config.toml
n_layer = 11
d_model = 256
n_head = 2
n_kv_head = 2
head_dim = 128
d_mlp = 1024
vocab_size = 4096
activation = "squared_relu"
norm = "layernorm"
norm_place = "pre"
norm_eps = 1e-05
positions = "rope"
rope_base = 10000.0
rope_fraction = 0.5
qk_norm = true
attn_scale = 0.107
bias = "all"
tie_embeddings = "early"
parallel_block = true
extras = ["some layers without attention", "local attention windows", "shifted keys", "gated attention", "capped logits"]
init = "uniform"
init_std_qkv = 0.0229
init_std_o = 0.00489
init_std_up = 0.0229
init_std_down = 0.00244
init_out_by_depth = true
optimizer = "adamw"
lr = 0.00175
beta1 = 0.95
beta2 = 0.95
weight_decay = 0.048
lr_head = 0.0112
grad_clip = 2.0
warmup_steps = 351
schedule = "cos"
final_lr_fraction = 0.0
batch_tokens = [65536, 131072]
seq_len = 512
doc_mask = true
train_tokens = 632000000
steps = 6467
dataset = "wikipedia_en"
Each number is 128 + 32 x the weight over its row's rms, rounded and kept within 0 to 255. Layers, rows and columns count from 0. The size above them is the row's rms in percent of the matrix's.

# layer 5 MLP up, 1024x256, rms 0.0944, rows 70-75, columns 128-255
size [ 98  97  99 115 101 105]
[[ 90 123 129 136  98 144 110 103 165 110  39 225 180 180 144 126  72  95 122 154 121 157  98 166 150 148 122 173 158 135 102 121 144 173 148 121 108 125 118 183 116 119  77 151 159 120 110 137 161  99  96 120 101 159 131 161 117  93 135 105  91 115 143 163 123 184 142 140 136 120 145  67 122 120  72 156 159 158 139 109 146  88 114 141 164 125  93 125 124  97  77 157 141 100  86  63  99  21 144 139 143 152 115 138 145 139 193  98 116 165 125 165 152 129 152 124 117 116 167 161  97 119 106  84  66  93 100  96]
 [119 144 121 153 159 143 197 123 126 146 139 175 115 124 177 173 106 130  77 110 134  94  74 145  69 144 103 159  73 161  93 116  89  82 126 134 177 128 148 114 142 157 134 141  85 139 149 146  79 135 131 138 148 195 140 100  98 115  47 188 140 143 138 117 150 124 118 106 160 182 173 125 128 126 108 204 157 141 156 168 199 155 146 130 144  80 121 118 167 125 154  92 109 128  81  99 169 121  77  82 157 100 136 112 117  88 105 139 147 148 103 153 115 149 141 104 159  73 105 172  97 131 157 120 170 162 196 112]
 [102 127 147 137 127 192 164  58 141 133 183  84 135 107 126 149  86  94 101  94 146 122 159 141 149 131 123 110 112 153  95 105 133 141  92 123 113 123 151 126  83 111 104 148 179 167  91 164 156 157 106  97 128 138  79 139  82  80 124 187  54 132 177 131  74 119 123 138  65 159 160 112 108 154 111 154 133 123 111 129 146  65  79 134 103 117 133 159 172 172 136  86  93 136 112  99 128 113 114 113 141 164 135 114 147 127 127 133 111 137 212  91 120 184 156 157 132  71 136 182 113  69 134 142 174  99 163 106]
 [161 141 137 146  91  78 180 132 163 146 196 139 125 129 139 144 116 125 146 202 160 109 109 116 140  90 117 134 113 113  96 156  94  94 135 143 168 138 117 103  92  83 174  75 163 105 108  83 147 123 163  84 123  65 152 153 138 161 161 141 125 142 125 214 127 191 201  89  98 117 132 139 192 174 104 108 123 121 127 134 147 182  84 143 130 129 114 102  77 129  97  69  65 121 155  87 120 137 168 154 129  91 102 124 150 110 125 106 217  98 108 147 105 158 129  88  71 101 133 134 131  66 192 166  92 132 129 106]
 [135 132  42 159 117 130 146 110 121 115 101  93  85 136  50 100 131 146  85 145 162 151 119 153 150 148 144 105 176 136 135 125  85  85 138  81 185 126 179 109  43 149 175 108 134 114 151 180 161 191 107 170 144  68  35 122 123 106 162 140  86  93 150 174 107 148 110 129 119  74 111 118 118  97 153 113 127 171  99 121  92 155  97 116 136 104 182  93 113 110 164  65 170 124 116 129 114  98  82 159 120 130 121 134 132  61 193 145 159 149 137 118  46  76 203 154 144  97 112 173 106 139 101  87 140 148  65  70]
 [203 111 154 117  78 134 160 113 121 106 116 142 162 121  85 151 109  99 160 153 155  79 200 122 130 157  94 157  96 136  75 137 140 103 132  87  79 155 179  92  97  60 115 103 178 140 126 139 135 156 165  69 147 176 139  97 106 134  81 110 130  77  90  74 116 131  84 112 130 114 107 111 167 133  78 170 151  84 171 114 140 127 114 110  78 143  22 120 196 106 112  60  89 154 122 124  98  82  96 117 126 175 122 145 147 175 101 149 200 120 205  98 124  85 117  98 133 188 141 165 141 167 144 128  89 126 133 153]]
# layer 5 MLP down (transposed), 1024x256, rms 0.0761, rows 70-74, columns 128-255
size [106  96  94 109  96]
[[185 153 127 174 139 113 202 122  94 156 129 134  97 112 139 190 162 138  95 138  80 121  80 114  93 139 106 104 147 131 160 108  99 124 102 180 149 109  94  98  99 128 152  70 143 153  72  97 124 177 182  99 143 110 139  97 132 201 118 100 120 180 185 102 126  73 149 135 160 150 159 154  51 126 149 163 131 122 109 162 152 139 139  96 118  75 177 146 152  80 152 113 140  60 152 196 162 120 126 111 106 139 137 100 163 175 106 135 155 158 181 130 160 148  91 107 123  89  70 161 197  91  73 156 162 110 121 180]
 [ 82 121 109  79 134 179 109 118 140 102 109 132  92 135 148 124 126 133 118  90 107 124 124 183 160 164 115  97 117 160 111 188 173 172 143 172 109 165 173 111 143 104 109 148 153 123 160 115 113 146 132 136 156  88 145  82 137  96 108 126  74 168 133 146  73  91  89 109 146  81 134 168 141 168 149  81 137 108  93 142  29 141 129 135 162 123 147 111  96 132 128 180 123 114 154 171 121 122 185 112 147 161 100 150 155 127 138 164 129  78  89 158 120  96 171 138  88 173  89 157  67  54  99 122  96 159  78 101]
 [155 160 123 139 111 141  85 139 119 124 109 157 102 174 123 159  94 166 108  27 154  87  91 141 149 161  79 100  96 164 170 167 122 111 180  92 117 137  52 110 115  74 105  66  97 154 204 124 119 135 114 109 179 139 100  89 118 148  94  92 139 157  65  89 117  78  68 102 109 114 126  87 133 150 123 111 154 138 144  62 108 143  75 147 168 160  76 119  60  95 160 149 177 147 128 144 112 100 165 173 103  95 108 172 180 184 150 156 140 155  83 157 131 127 146  97 115 125 138 146 137 155 149 107  75 145 180 150]
 [114 139 118 139 136 131 123 188 109  74 110 104 159  90 108 162 125  87 227 140  91 138 117  94 131 100 107 127 113 134 122 110 125 109 146 179 108 137 147 156  89 133 148 152  93 130 118  63  95  94  53 123 169  72  72  95 141  64 131 191 135  89 186 134 124 140 123 150 143 165 156 121 160 151 134  97 124 145 139  72 135 183  90 104 133 131 127 154 104 150 170  88 148 111 112  99 128 124 106 138 145  76  92 114 179 152  77 105  94 160 159 142 121 203 137 166  66 224 103 184 105  94 162 163  99 152 136  69]
 [188 148 200  83 126 124 156 194 152  85 126  77 145  71 205 127 159 123 107 113 131 193 100 113  97  55 101 145 155 121 162  99 114 131  88 127 161  98 107  65 180 118 139 167 105 178  82 109 139 135 134 114 133 207 117 133 112 132 115 158 143 107  97  78  94 132 101  92  98 114  90 122  99 196 107 184 139 104 144 129 116  73 119 119  90 193 142 122 161 110  94 152  96 163 127 131 139  88 163 113  90 156 104 111 109  64 133  90 107 177 153 104 103 158 142 144  87  99 141 152 154 140 185 137  95 142 166 131]]